python train.py --d_model=128 --n_head=2 --n_kv_head=2 --vocab_size=2707 --activation="swiglu" --norm="layernorm" --norm_place="out" --norm_eps=1e-06 --rope_base=10000.0 --tie_embeddings=false --optimizer="muon" --decay_shape="linear" --seq_len=256 --steps=8582
Each number is 500 + 40 x the weight over its row's rms, rounded and kept within 0 to 999. Layers, rows and columns count from 0. Numbers have three digits each. The size before them is the row's rms in percent of the matrix's.

# up: layer 2 MLP up, 320x128, rms 0.18, rows 124-158, columns 0-127
# down: layer 2 MLP down (transposed), 320x128, rms 0.101, rows 124-158, columns 0-127
# gate: layer 2 MLP gate, 320x128, rms 0.179, rows 125-159, columns 0-127
up124 124:581497521481450452489528490511511505485519472528506515523515447537474459557474415505486504507511520419459516606536528466508522449507485546573569552530593470532453457509540481545509503530542518468420571488580475507513500537547503470429534433494544479440460484537514446439550518458491539510473422525553501519457504438491478490428536431515543461553516462475528489510483473536442476437505
down124 128:462465467556455582530452509503526513533483569523569530470481449487576543485481547486521522427467491498507450468439486524478546560518561474484408430400477540467512535495480525482563515510444459529504427488428553459485548431519488439585413536448500503510526526537463553508479489532503511479533537472533508556462511573503488482532490507481502495473459501544473472420530522485550526562519
gate125 047:495514482497525490553472534496506458446451491520424486509541555474527524438514547535465547546493569497479483505546500490519525498525522528497459486461484533533521582531488467492522535506433493498467472479494494468440516484514426498538490531412504537502505447607483558476532560472588560643468525412470485551510610460520510535543492533480461477479473470464434531451489508491529505569539
up125 046:499516481509491506442526435490503533549532509473573540515455461525478478539501451458510453440513437503510506504498517490501467494500479461476533516563512476494473415444504558516484454513540494489534538520504494533578512509500555500467504465593490445479524559402524433533463439528423441346522482591540527478492371535468495484446505496510540503505522534527547472529511515520475512450495
down125 042:485481535510514506517482496497490467454437542534429501446513470439483474451476503495430512506498570540472447494531521461518503484525527554516506516506504565541447557547473479522518550477483497479470523478513475487446466500518444512438480552432552540503460422577503572447494550484604577605449538426500461492546383433516536542572519526463505533536481487507516495488525473463529448531516
gate126 124:524504516477539491492479370521505484446573436481528468453480457508483516545475473467445533430540505480523474435478464545527512492555473504513566545466594461466496422510455529488519493493525462536488501505488493531523502502471493524536471459501517531437491636567530498498414564444445494432507426521452506524481551504511536487559449443516546515494493532529464448469495537540536499534420
up126 122:474491517526440502531510622474495523545425542523482522548522554494527495439513527565555477547455488479481541554530517463470450486446522487485452463554391544512509553482551482528484515512470531461498506500515498487472485505546514473457520546491482464540493381410488515506584410561523484553472570478535505471536446472480469509432547565473456483507507458484526550544511481474480497471577
down126 116:539491503469558476469528393504517519473539534515495557483512514441444526488409499448419500487530514502495447420501480494555487476572471504522606515443586470520507471517421520529520537471533456521503485483487516467502490449500494496508462433524533546469539587579553485483409533468522558445518463504540488499523498589497550460548426478493462481497503502522445534477490552530542535506449
gate127 112:506489567430455513520439517541497460471540310460544509483467500555537465612503497448545561527512494507400517494493482540476569502505528553492468481503564515502500494522438507522561449513447511508492512471474498495456534498502446448619464538488489499526480500532424466458537499478464487509462472515468473497475489488494531475495487521434473537452498549548463506461516477480491515531567
up127 116:441492517490530476488469495498471536444551430411559520438487554497466559553490508457537514505492474494451465463458578433485470442493483500596479498491513441551481439658409584517516484428548523498521495499453463520493435475551522536455515509512482544513443473439472470474555509516449462535462536558484481512542483502516494480544473489497443519494553523532515513507522528546523484510467
down127 104:528446554439458515520495533508540484514494443553488498544477541498524455531525514492493524484513528491498490520482435608494577592518516526412508481540534563425512515396539423499553500536413451470439536480534486534473550564458480549570436501454501476508540519562471525504499469449490502445513458482487530497531490486484504459430532530441464531504550528499510514463454442420486540497547
gate128 143:490553504507553491425467441506549553458539508493568535580557500471487521408575544506527527437466431531482459482520457442498576480503470477548529526428497451538440483481467561516515520482461459462439468532469496543474514559529540464516517388492472521448497580538429505511477525573488463472443502528528530483495525505501519451516568493499533523478471507502549528492504518512465504549395
up128 126:507445496481457482540533547513462463578490527511429440427429498546507465563439438515466456575519538441550530515457536537490426521501536545437476474552474552502586488516533490479516498495556560516561546467529539473536481443460473525470480603505521483561498435465539489495522480435508520524534511462492484509527501521549473557518435499536486479530533490525445458507480466516552482438599
down128 134:523541521502515496420419486526530550484508490533592510568594467467521513414578565488536531458484444467466507427526477440521523450472443487558530517449498454528536491495464548482497451490452448465482470538441467475499498585520492546489515419490498505474497555506460503541494514605533474463482501549492495516516515526462561462491588519450435522472539483489528449523529506526481552522431
gate129 033:510493602465517475462472475505472472578527510532508525483541426534465454517456468543478544502557592484553527534510508450513557451512570489523458440538509560477464471591529588464543481563536498545528576522494516471517551508472552477521512465449441506474529449533514511419486522518511460580437513448492469476535524532516473472513527511460492429535582491458496539486487500518577446453511
up129 032:473490547446475464481449409494509506517563512526534528495472468499541490481464476447507556461551498390541562578544497565550508477536529468495436451528460533497530457514453492530585457479492458518538605494547478509566562508422525481517546469508428502497494484513488482451493485496499493509463508476498455510584492498506495424514531533531483468544544487504554593529460522479564448418464
down129 040:433505551515473536514540529480494431546523568526523492520419480497515496516520484483558591487467474484453528485434530484504483471533485466494487490488505467446476483486466552461542499514490520559475533545492554534411580473490514511563564460533469545511458428459476409477478518537511483435528524607550545512453500491420544490457517551464488459506556568460575468481491523440464486570451
gate130 122:516577522522483474528454527482577479479499333472521463498476505461495499514525542464460454512513488507436526532522502465530491452526479517458460444557511544520536491556466557501481519528419516540533495468450467565567477527498469560550508535440423491559505525545541466458515515488514511465518470473474479526529504505557443573531494545369490511470507540521502479520454504454558532563548
up130 140:483472499506533536511528498544500511514452666541474486503550465514503450462464499611562486503451510501532479498481459522498481537510532515538587529476464514534472520453518492445534479450524463468457509554533547471444499493513506445554463449526540447409494460450475497498499473445546480524513496538527550481494465522466523485463449505665500474527511476443534499483503522553433513483466
down130 120:510535555503467469486436511450514526519555424458564489514456450487428529533515527466442466483573452493495499525523528460501498414505439502473440504460455526466502573508490553493415481499471570494562487449508504492605466503455531541422474546477464533609549508511555484504523568504518528472467523455493477493507511392527558501539561472536481480472473480561454533503532511504560496527505
gate131 049:475422469547456465549532455540439497441474487521501482446527469495561455528525464509487517534510539461424515483454516540470499557533550481522492499460477548516533545519495478544494485485467449536489479481429476528451609491453545490534495441537437534515509523558483495550493637572545540442553515456457491483534505435440497468507448521409474489542492500550547490514552528501540494509579
up131 066:421514471574528515498603522548480496467441582417530477422512498514465481560489472585460490491478471493415466511474547563445452503464479485463501582547450504502449544558522513497490479444497535537479486488565466474511443506502511514540575476490543470562536548504450552486504541547470496501601477469479553504514472510440519471486544482502455495441557477547545481467475542520482518562512
down131 057:580507494430480490500420492459536474511544468548466502551495504513520537443560564421532515499522537527559490471506416466545515510519521514558505451462538501496459492451494463554497521526513463445513561500453533481451553506559473531492420522476453529460455459482532432511488418419486526509471537539448448540496549452554469558515468520472482534617567507474458436545552525497507521512520
gate132 032:525533425557426474465496539495499504434477482518473572527526434494533479550559423465466461500491441451545546448419419452547500516568482508529443465515487544438515552503579448503503527509484545566438488535579528476481576472461482476508502545475513510452574480481545467471472478505565489471548533522534499547485518477436535477497458491508536549482451575468418517499493502496520456511469
up132 036:487563554476492524533474421519481536542536532490548490461491465545492488542432509474490567411483446477437467555500496507489520512478499585430444561553524547519474427414533533535498503454492523491567556506545418563524405491518500468502441471427523532534442519597536468503528424505479515468450443490497457455490490479492485483465542485462477481548524484510508520516466568533493497512450
down132 036:542447447549432484439533529490463429444478449521437428539512498452468473490579485485518477522536548546567516436481448478533502498533519434558525441491489455509503574542512484437511493497476508505459452543507593578487566496471492508484526511493496468495617463419492465464484549510547464478527568515463551613507516494498536496512444492531488525476535559512451529496521476454500493478500
gate133 097:549459492537482433513448593431490485488474510481486504535467576479448497546534461521427524488555476527439468536540582508523545489500493486500505510498573535499474440439584445477479500470490590525545494500566491513465516503470542430511483500483517515540499487481513449436496511464431491435563410462540494512437451447562518486517476587425502499444433453488499504523491566512472529509476
up133 079:545474525532448457525431549435510495531466495479504505569485559457454512542538462568441525466546473522447491516520549532520536497516488503521503511495570546500465492408587421480475497482504585498527520499568503511478531501457515417530489518423494526523502489500506461443490516452436478450548383466528491530442446459549559461526442575444521520442428477478492504522485548497478524530483
down133 085:470526519466475544516557428549478445485534542512459514472540576495568496457498543490574503536448542484523591469417455499450475544470539466517474514499468532484485518573422514460539450545508459488445547506448483497502546509482459430487539475504501448495520523555546519604565423532549508524524564525487492508412462491441444499483502440546482502506458551502486509461507444513517440497558
gate134 136:568520493449538533505476487417473503498464563532490540472448428481513509526507557467479509493518556483498465549426521488523514459477535494522585471489519450495483503512508460481541494574489505492443458448620496540518530505500568487451513495422577432469443649510503531492464520466512531545541486537512542442499511555520525501558470450573572522508514463548522481528504549475513524456488
up134 122:413514496540458488509537483576501502518535466511497427501508568482462496477509403523511498505494420508491523461561472500458461524507437504482435523523458572498509484498499540525464476456538506498531569579398485458489470524483470518542485493564438549498543359510515488525541474552498452471475533456478450538505503432493475490435521557443436501521473522417459498465477473546508519567505
down134 125:558547506472509535508469520443467527469470474524501498491443531468504486471551567430479511474489521500548439503475543491527465429468520503543586452452482484557492522530486496469500523543488540511453442418571512437536504529476536514438499482413542482498459578487493557537439522457521551573537494538466540386517451579523545470565423471559464529476472463566515500531492533492506490485460
gate135 034:494537473513551516544469436510502480501515428464547416465540526505458474519432546497502553439482579481385499416504477522475508528512515528457436562488491458461474547466507563494456485519562544530511524499537517438521486514545468498450466497396439486487486476593476536513523483500485487476429477479523504490471470439502527385488539489447478530501471512604485515553463545501509504537466
up135 032:462477514593462488510460515543446485507522516501520526542592501539531480501490455511494541509458473503497438516500463510401517405502468495484506465519451487501499502507454470455467454459503460534551429555543530458521524492504508514488424465508462482507449455577554512574491391487453516577505448537572493487498474443472458442478466483579498493609477484585489525524443520465499481540490
down135 032:535469585476476564532508511478514510473462485435477552465589560551489530488522507514550484524529445428499516562501521462540511494544531480478515520536462491508474480497490436485491518490456550491512578500524541435474439527510441559492498531462441502590501496454454489431497521522531487437506463520493423473495524605585469446476487485505460537479420461546483534530467473515615464446538
gate136 126:524478495495478514481500590493495510505459442577545474568467538502512493560480489457536505539505516513520508514470521475431452521499568500515416472485636440497511505466401509504507513561462486501546487510482569493530515462446482541558507518455467502479469563515435507504521516584527543530513498510533445518502485483461491548490451476400480446472471515452509542566546494562527434511611
up136 143:474518508553582496533537418514489498439539507444457542428515449524522510489533445536483515460490515511481495529535500530508562492490518497515552527522410561468473531550596448506528505417549523541463481535569462497452521572486510446406478453504525490478531459497560472494465514476505476479473520484496552525472495475524455491495530530538466514514588501579513514423476494428474514479366
down136 125:550478449467433541414487576472526503494497533560555511550483445458501516519498536438511487568504492491536480468431497522454441470485496500526462477491579434500484457449449549517456486561445503489571513487479534470540468487524477464550540541473477500485510570499427518511515480530442543498539484538510413509501498541466527517484466476456475482483540453447509512590540498583547490525639
gate137 118:502530496519478464444462485425515496479522565472570507492535476505438433513514507494508427411504502452487431503547442540464508468513596509503486579465482504464440544521604561524527463444523472574519480481621483495543517497555612478469534446492516485525491501501509530438485474525454474469479492403524524498504477485526482511479563454455517478533538480535547549472450511480498489455500
up137 102:481462486464531515547495522596501515518486428462433470500439545508538531468500528453512536581446525526511528476459549501560520526521461455498500424548529497500570476528421465509482520518447464424468499499360543530468511511493389547513515573504486551493500534483471447562507538518534525521502524568495462483484539508533534498576442559535509530495445519460445505512537478520488492575488
down137 122:465546547543461446409471510498511455489508514498539502505524382479444476451517576471458470564589495449471520487483462494527467497546550475544525508478505537467482452506485600465511571489533532422511470529476508548478485463597543486449471480470527508509467529551490482471540533457522506499544484442538537477540413483517492551544557487557466380515459496526543471544504481482524540484518
gate138 043:442487491417462470510516407501474449533486522409487560515487445543466499488462508498502493519441541536477475562488523534554498553480579478508585569556461484447500519556508501483533477504494451450495522470417535522553494524518459468527538484470517477530456543496481457486513426454500452515513479459475447588448492525496524453529539583515496483443560506463422421429468526510504445558503
up138 042:539512529580518546458467563485507543443506492585504433503524575443517515527528503509474495460556446479499522446496484448437493463511441529500430442457531508533500489429492469497476498503531550554506520507605460491466500485474523556458472517541496518453537450498532526479487560549491543500481531531557532421533480488522482549462466445491526502541430483542592603580528471485517575461482
down138 042:468527519428514476504531467520548451560454477429495471464484583524478517454461495508512540494455580525536521539504506501562443539487554502496556546523434501481514481533490537502498486510534448471524503461417535450555456505549496549490537520496514504527458512478487485481477452504519471481472478488552437615570481519496530472518515562519485456468436482425449594447527520539528355534486
gate139 084:456487464500575390434490471466496571451481543438473478480477460480487440445548486473484514507492509480557437472488513551446490490509513461489577520451476528482511441470502514497552545520540461485464580530494495564408487454497538520450499502528472569570499466487468469468460543480451525529478528426500545468566478472510419532556528476574489449551563526453500504557452553488556511478517
up139 087:453500422555508461460490472453488561423528479419498502498515527508497414421557479492518537517430526454576462503484470504478454536542490441479544505410484557470503474462517482510539529486525442450467526547545448516446502494508548451404513472555522532538491547517494444484409535474477534475461507476526531454519490480438441549530541470577442467535559528468528494544472511465535548500487
down139 139:546526463526398461522483468471514478508461428558535512518495555490500457559494471523493483488531465524501517485477501551433426465543494437538467501561501560473526534483405419482522520524546492491518475514537516433460542521499446501534517479466463533647487509464454516459537531636506496545430474455475562517475511525508468523528471520552488458500502575483506503437495492515451523474538
gate140 142:518515528524552476476519502481473497447522389541522554434474545562505504510460462523507498560522555515418478480575465533415490503430504536539507491562500448464493527531526512503478486521602481489488518474494486490395542501476555542567592535437521554524521486551448494487422479516464538453476476544439512456469472546502578458442461493468463513510450491568494496484509454534503496446498
up140 135:561519536530522509469532465458471490477523408517527578483491508554532473510466476508528503543511570503441496529567481522429490489449517519567495503591530437486476541533543476491480463524607462503504529488514502471407569468505577539572582525443522533548510498547469493476437434506457522450485457509438515480477462526542560445413471498460515497505465475533457509477527420499494500452514
down140 141:480459507457438508559553477489518482498451502454517591524549507431485477486596548488497521431485487512598490546455507467594510478560509498443482561481523542494495459466470474509513518492416493487512478499514512468556478505518383547453430494552458464559510543454577510498587539466515477558505477452464472515480508470504446516571565508504464529460432490498477513520522549439516505528519
gate141 106:499502494501367552522532508413502431510514514554499486574466528470512412475503468488406491519565545487535557533531446510518509508514517537501478447541498476531470497631538506506490491527443525486467437512484447474461511465480522470493549536509491448485490348506494504490467469477536514515534479416508481513523532575474461558532493486472452456515479481553499471514496430506479501458457
up141 097:503451491461422497514518534472486456479523433550545548547516501486502404545460475544445507522537501489555541547535471545493511506516504513391450444561555479506479477644549512501509496542481524497479426553442454483480517494509493452475557534530453504473504404500488487527514514539513497459505481399516561500487495527530465542486522446378475472502505502500518526489541422512479480512463
down141 097:454521468514614484463482479529503523557491518461456491442473459503536602486510541489605471491442467461435460449467550486495488528471459518591520533436463509482456533406449503491514512489459483525509578453531533480528521551467499447529456445476510505533567613537538508498527513469473483518489495571513476484514500474508557430499508547526492486461467529474432509525447565487541482514560
gate142 117:488519527583520500486539519550473492475354537497400526436491530504492500544522488544433524564481491458515493404557486551464514453492553518481520558460530499505457559463560510480491475520462552498523458501542440432430499487521544528572525462382509530557479468512492528464512474472446508471529520457469519535518452529509503510537494556564496483517462522488484487502528507490414510462568
up142 107:498503456407491514507449475456527499518653489487585469596496477498498493453486520456554478444522523544451493561441523458544495561507430476523512456534477515489533448538445495504518519480548442501471552510484551582563480501498461484430465528603477460452528530492485489523488514537548487540470475536530503474476546476458508465494509441434484523508542478533522510495456508522586480527432
down142 108:466474523617506524508521490518456472442368508507455476432483493512478509535517486539447541546502514454505448430567522506471488442514557480514513569476506475551542551473547530492508538504445539458545448504531421514494430460495566457486525457424474581534501500485489561480481555458479505432472536453524567526452476544535506540512468528545512508493502570453540458527496522508437532478542
gate143 147:512483521430531465526455558442494495475473394528476465388509636541507471578549513460520520565592567530397465481525464464477490518536557509511448487484533501487463513483553426497495505490517457457505521440481531535560483513484421466567482519486515490461463533532540504508535526542555475528495498491467471502481514453540460496498497534446457528514414516498529468514498546458497460508528
up143 142:490452498446465482494499559396529527433417465496466488431522625524511489567547534512480530519567523511388491520523432469488532538535546489484486516459532504500456492447501425486510526504520452508557479442438512488562478517487451435579526491484523522490509544525533519473536498520606495582526510460486494476475490481564468492485495541469487503500432498433536468533499482443507469561487
down143 142:533564494511470469489533456578439468519561460505532467532545592426482468491421548552510473454422429482593516489471610561528537460515492494517502474542508525513388476534421580504555492518447492559492457556550503557455553505478555488473506502494467533511523482520466516494455476509449516444494481507473537468476523462459547510461489437537509502491468480525456488488481484557527505466527
gate144 113:524500509506438482501487494511584521478471509491510520525495512517551580441554482443560522491559562538465534494439475498460561574556393465534515499528499460538536495529510444526480500510460428498503527516430514568594496485475476560460468454584479518497483416562464458517562522551451567524541471529499470555563515497453539536475425416464496525530530541491464528523505502498504491530491
up144 127:516493551556453538512539471449513520615507474506528519501469477478571550465556470443550516516500443511461474483514446527457502478530510440536550444547484478528546547446478400516386519483480489523539498504480502576498510485467545553522517520591449589500497452525437494501516533449453480530534482570474450553493478495500503480526447398443497500584530521488468498538466521493511533526506
down144 107:483499485438546455497495523543433487418506487507467564472494486480478431503459522551439486545478514523560511521483565467574481464450525560461434533458545514436523454514490552498578508486490526498476468492509484577465507539545462535506490480407562437522497552438545542476498468527560513466490517418497549481544509495528474509487579616574448505432526490519549510460476505511500446463517
gate145 123:474507492470517507472564514543480499487487533382566530473503510530449460515507488573490475566517478550461512471410483539499542469484506452476498576456539474440540531439549526520524487383466480471493512531535571515473462495459455533504525484393523482548513517497458505544559523453463443484524472527537499460534462512391452524545476475445460485551485513450557480420507557508507483463497
up145 119:482501474508534536470550526545494497472508571356548541496481526525462486528515483561492456571519481546469497471432479526507560502504498432476513565419519494442537565424546518496513507393412473461509519541525591523429470516458443536488521457424507489513498516500465526527548533462455475497516523526546508477529467499411486501565493486475467500539477499455561469452521552528482480469504
down145 124:523499525485523444575442478480497464524526439603463540514523488444563499495492546435517506398464521465516486536538525485492491508454501598478492422546479479582520471574475509484487476574509509547495474479485397536483546522510525513515487526572472482518507515510520435475434415495524507496489518515524540526468477505578565502456506512549436518454476452532418461570451462506483545534485
gate146 036:481509575505460554495502505514469520420488526533528545516468435472506536454556463539506489555588511511517547517487491485501518416541530564480494402555511502485550528467474431500538540496522532476475503491564407517546543391510551460468512490478579506505487579499463465495447471512514454519449461552492502516495554557525483531526504466550540417484517507478547470503558469586470537537559
up146 038:492533551595471462484478597581536500470543478475483430497570514505482433508495481490487563510450528484483498501473488472524495584442471480498496468549504557424526502525568517460537497465451497542490491562550449487571471531502505547526488498585500456520449412459484478462538385445516447486525463421533487459523482449497471499479493450546459488523534498540448459451435510532486516524508
down146 037:535481473464552587486485512456527484546469538551509478495384462550554525479545541459456486446592444492524547484481544559465454504497525521557535522453488509481551460542446500544432443490542467437474566441472575534446530486423518522510536486444453491484501532554525502536494530508439466531487466519452508514516482480397556454521547543512512480472514495424542501487566487514461541498500
gate147 135:497497504487513511515485533530520508509486599547510543526516421498436454456464571477511460534476445510514532587473475477483516508449495520419475558491430497469485490509480525522545501514511456487527504479480517532560518519536394506533454533544522496567515508526596482518455464426424526497470495539545494522462471478523509515498556574642487424492584525535457529532469511541439461493495
up147 126:505515484549485483478525468468455476488483405430462469480499558525569547539529417542502526458505552497482472398513542539495488469558503480595494471509529537528516513495542478496470493518501541504474491508551474483414492453461629516456552482479477525477483485469425526461537516545574451486514519477464504457540541552482510522503436452373533546490446477482523479478521491446563549503477
down147 128:515531492521520522500483569477524519473489523541539481538476559512467403445462609446504520507483471467519483564476432498524472478445484542456480542535400487466490452496460526527520489487547465481550490487462501470571478517543395493527431581567534512549512530522583488547449480484472541480460509507440455524593485459506522507504506568552519460526410547480491474530454492532467455498528
gate148 122:493554505476471479552473535511506499494480377487420518489521595522401497519551585453476518529477523525414476554513524517540534461504535510444528519521494458540462505498453519593485449473506505518528508463487478439482541519530396468529564417429491518488511462560476506508420532541483501482472539528513498441476459505539536497488567499469457512471428500505469506440493508464450460534555
up148 106:458527510470432482524476487466506535500502415502435465461537628551398531495551503440523478578494505468430464534509518533488521460506498530457545518474481436548474571485474442549521434460536478516471483475509447388506537513515470475545608466500516470507467439528491505529480496459501564477524529519518491451513479537542529473476510450444416528502437461501500480438525493489476450485521
down148 109:541530455501522464448524498469561500508487553549484444508456514474531487508455474605559452410527468431565526460530419503515513531501456509594465458482528503522455494433457459498547518536500503542485473523539513467517502513522554439483426542501444504461513519492495456470559586509495447421545468452507515542498524509511538488484487516584427482532451488527494561534435462518598515532484
gate149 054:471467511441512530437519597499476492617514409495516575526537549515575469511491514545484484517530474484546495583453558451450417546511484486479509492497467430456475514466463458511599481529500562477489532507531584440498480514493525551564453507468560463519519492512529489499525515451505482526455519508545469511501539485519423475524534512477537462504386487516507456535518557513444455472518
up149 049:543531504561498440557508442515531517369482575498477418451459450503419532502518490452512534486497533507448482411539427521538561440479522526502478492511525578552522470525518552501427522486527469529500494491496383523493513476519480466436571477524447532501487506481468495511483486550507521483532488505459521482502462506510574531508457455516479511497628502469480558469487470489557555523462
down149 051:498507509474546531420463562464479506628499419455500450523552450529566494474461543519477477498501470493552518538462563462458424512483479490480555484487462434472556527484473512418565435507511540481528524515535575543496485483494546445524435516489596504514509478513533487499473525468490480511457522525484478473533416501539428430558519537493502511564595457478483526514530566517464496460500
gate150 025:506479530533505469486543499503470524477566617467495461576543511562512455498472512539477511443520509524461520483503426533480544558489482487475544506492436452442502511414532519502525482554556443553474547484470529592522556514449523449498561422556479480544519437505540555530507495486479513504490481472510463444479447489536521476510443423494474422455499452580497505420445491494497515480409
up150 026:511510532478551549547492441556452487556497466524501471509506511470475449525491469496519487533445530434514487499583574472564437405542510493513512528516570468514489432560536487514530521526460532467583408496412479466476457520517554510457437524441453531480504448544541441503503520514500512537476512496477512494539548546532449486487494546451582528447504516436523448518541496547578519417463
down150 025:499509437528479448452531527452493467502518482517549503505575479534509517447500583500508507460574452464514488442463405544498531585467480519451470559466452477522431565543483550514441531436533444568485514507530563491522522459489499526480560468572550470515471539504497584439532403501495525498500447533455481527572494475522526441520513437523564427518504443530509490485487481471480459546494
gate151 130:505488504554504515446490510486468528542554434555408512535513526454483469457464497446496536548547506486514512510577509492515526493517534544543394453460497564519517463578508528536562492499493470528384514528489496515506427494479544461499512416485446511489467483549461514451538576569533491530425550460503487486494556489449465579519527485480487465520554537387504458460531477447487498520533
up151 112:470482520422529481541497533527506457454425540444607484407475479553486547534575505565502467495478492499485489459443511502479456530485483453458601561513495449454497478439478450471429526488522505441568505494481520507518531518549456523490503543499518498478505549421498496541486473443470434518558448539477526508464486516586531439476524515521484549506455472628485540504493529564508488482488
down151 126:564546447556502465442513501521456533551624536491412496548512440444475484446456575439498524533595459500553532468507481520497500472486545539517489455438525537479487405558486543511534467514507498547435513473542537512495434490528513534491483437498509566468470470536495497426506574511514478529398536490444469495569498506425492550495496495512486487524530528455532496490470485464508495564490
gate152 033:512463540467554430501413530515512467557572340542484455450538524562496555553520473476460496482525576434487522463535523509500516487547512517444470495463537535539477482469521498466502478454506513519477474467516511486483464546563489565516454502502493541443447545456436580510525518492575446549506507468465452476534571554450503510553460495507455545536457496546498491447517513512567453524482
up152 031:421515495503513549456586534498522511401412638513542570498463477489442473515505525497487497489530423575465494506434441431526511425453519516546540473549422456501509555551487533541496498563497504481501518544474464540557508510463567455490539456524480435511502484528501431466486513524432470453500499504514528507473430476527509467485527511501490455470586484482518498528489465503435507487477
down152 033:500469518455496400507450476471417461532496490516488545483521473525485518540554498504446494469530602521526456486525478553491449496507484521476488539480512512501551481514475526459498444490579502486548503456532438539489387449525475497407519416507536563494466525498495616542528504509516537506511530488462504517527487489389449519491495534481543540519515523523582516432604449518523461538473
gate153 119:549498501508495489510542516495464480545550437515501509573528410470521517470477475518425486522525510518498490533457493480510458561502462467570520482515456525517492580575473520454502508583469527480534486491467464523438490505485526491581482490406493442514480474547533492508556497510487549507462522514488537535526449592443520500465498632423464514429514542404475517390502522474451493487529
up153 138:543495468493487538517540509509449493496510482516492440552531491535527522543454529502416496518489524463539504507496467469452485534541503531536521478490438506546536546615482546465525503512470480551453488478482463543512512469565504491569480475373472370489507397501552503470610521395467486520443510493445512534479491529511539556531557536517489519497490489504446513415532481451457506498508
down153 115:501515526526495484476439510488542494495465539480481465464469484494467484473514471549583508488485486486475535517518571532502496450459490479428463526495558514461530446406522447509532499503522518431527498510522534553524514543406488509454525535618521623509464567464452504550419521572540555517573500471480461464457512460468455481455439435502489487500492500485539490602502515576538478512460
gate154 084:519516509494549533545538512518523521477568518555498377508462501475491515527520501505583455520575505509498535448594516499482464483541462480478437521459517641522454532449511455484491484511482472488475495531416504492553510499452489539558542493458458536486431481482510533438438530484440524486407558451496560489560539577486468512520468495501504505484416531509540514554516431475518480509475
up154 079:501501547514542485525521513550516508461572559562533407518486502455480549537519529517560451519561457520488511462559515487491454509533485479499446503439506669539469532452546431503526507525507444486453506506444525513535503494452483533546547515497461519476397510490502486454463531477441506486428569466481542515586524548491450535507488478522512506469419521513547547556509421487512471498496
down154 090:508533486509411471516492441456499474486458499473476407525559529512529458473472481481429545499456509588514460521413484507518533495467518516516509467567501406467469479543456515510522521500498557487540534499514471478443506507547544487489461499513504491532617505514495484569539425569531483519563381522466427544564523463504517493479563523518504574519431463473487527439485568525487513500537
gate155 146:470500486509538510528509558494460519432553299545516450457491560521465457515493509511533547551427476525498493457541556457493504514452543537546442405512525478517528434516431516550522530519562491480475495470492477468477484522531499537549463479495493564523505511547512450548501571579475516456458494542463472508486457458477490535492573504429475481512496520546531479448512544462505514468516
up155 153:587511509446497490460515405539545521564430603534512570497521416531557535513442506557467500464563510504490480530489381489512439485519430447441505527493467639530480553509473478470477502519456521472492496505437495540481495467503521474562570531520520506502497480466530534500492455491487506530461512480520499527529538543543496422544502539487499521475494519529513556470477402535536502505517
down155 139:402495475512542494518502625496512483513490402468498574514494462490482521521547508468551488524454497522523510498511561495495514524472520529587457435534543452502492451551448540497494522481540531418470549603509452547509533477536467441403453451483538472488455548519465452466573478498488531461505539489517500503529498474454450532453526477477511516481512509398487586565513545477480469505533
gate156 094:543509514478519516509490539485464539408569409476524504375525528480521478472527547443509471485421574508512486431531505502506546490559524502466484428514556478489501510444570462498519487551497506511545566540475507456527516535564504493473464475523526545480573473427435438496541513528472452444435497525510470505528534431499532450527435475450521584507523484475595513477550476508525487527521
up156 090:483527475514487506517520472546549487598437506524449509622471483508474490529467494545483528500562437488502498569515455467492462570471481525525531562477452526524529418570397533532500508475467520487481477448547460504450457487444481554526520562470456476491373511558523573496462507556524557531564547473516524492455489516499471554472573483528528479503469519528426487489480516470470457491484
down156 093:494474506561525523504470539466464490510547459429507527382516496500528512476479534500510438534462559531590527491479572469482508456491596472523510486494517472591461565420586505570485460465527487440474528504543545524521496472566523483455446481466493510458502484417499549530558457484484487507424459535519457501486538422553537482559430560459506530465516496460562481520488507477524500495455
gate157 120:415486536549531504475560555427518513478494461522482556441498416497539439452451458527539458507494475498537536507479502515534537439530526514564495501477484495469578526468538460468589489489481479545446468534563602574525502515518559531499495528590524521599506480446550520539510485485455432442491498520505547486488529522495500500489441498405508508500566502390491489499485501452471501475516
up157 111:596540512470500523536445452553459499495548439457515442478506543480457538504549536460477557528498533527471475495501512494467461554482466474453520479557534465531479407525462545575421498468524516489532518449407379428445527479513448455511473480431497524396477535572471510467506523488537580522496487514502491534470466462530521466512569522521508467491460503574491462501548495535534510523473
down157 117:429478484549504528415523562425536478454496521527481428487447534480523464462451479490513471483513446519520546531508497515537539437534541523585525544392522517472499528468556491478571490498526499549476479517560578467527455546501517490487527464565517566603538492425525499536492484477433415442490486485518521497525506575499471481508458515452503557532455504412440497530509491462476466527547
gate158 099:447506555528473517540547493581527490490562563499453487543564424434542470474549484537530542579463477483449539492367463525483516545546475525446479481499506490468535506463481555449560487487471472524570499534487554530538547512457458506507474485493502486546479457544494517520565459394418531476543475448480550565477521531423470468529442500486510551524538512508538453500495555483476494522527
up158 143:504515459431569505502501445567538496490487482506502432528450468505462481529458540516567473586567474496503507483520432483531474512513512501486506521492602471474535495543388543531500515494464470467507490523380558505399445531498498545473556515481477513589505476509407510466497503490536515578417501531466520471507477507564525516528523444458500484523437541501467476539484479594503472517505
down158 117:471457489534471468461484520428473499519501505472496431443489501524547514507513469459450533390441541479492489481503546532493524543483463513502487488506475542541548544462632468526504535515564509518502502511607445501555552486507510483510472517511532499396546538519577450567484497550474483386573531495482476542494475561437465440471516532522511526456470457509561454510476512445539526465516
gate159 027:510452519507505444497500453483496553505470560533452543531498461422513601448457461471477482525492465597475550592582490474483557581485480476499497456459505569501550483546530444510470535511507539516509484490500486478582437478455480533512492452572509418536491517506521488550430523583482451504495558464484483560553442494480513532560464484490578500496514497531466554543521478486542483453555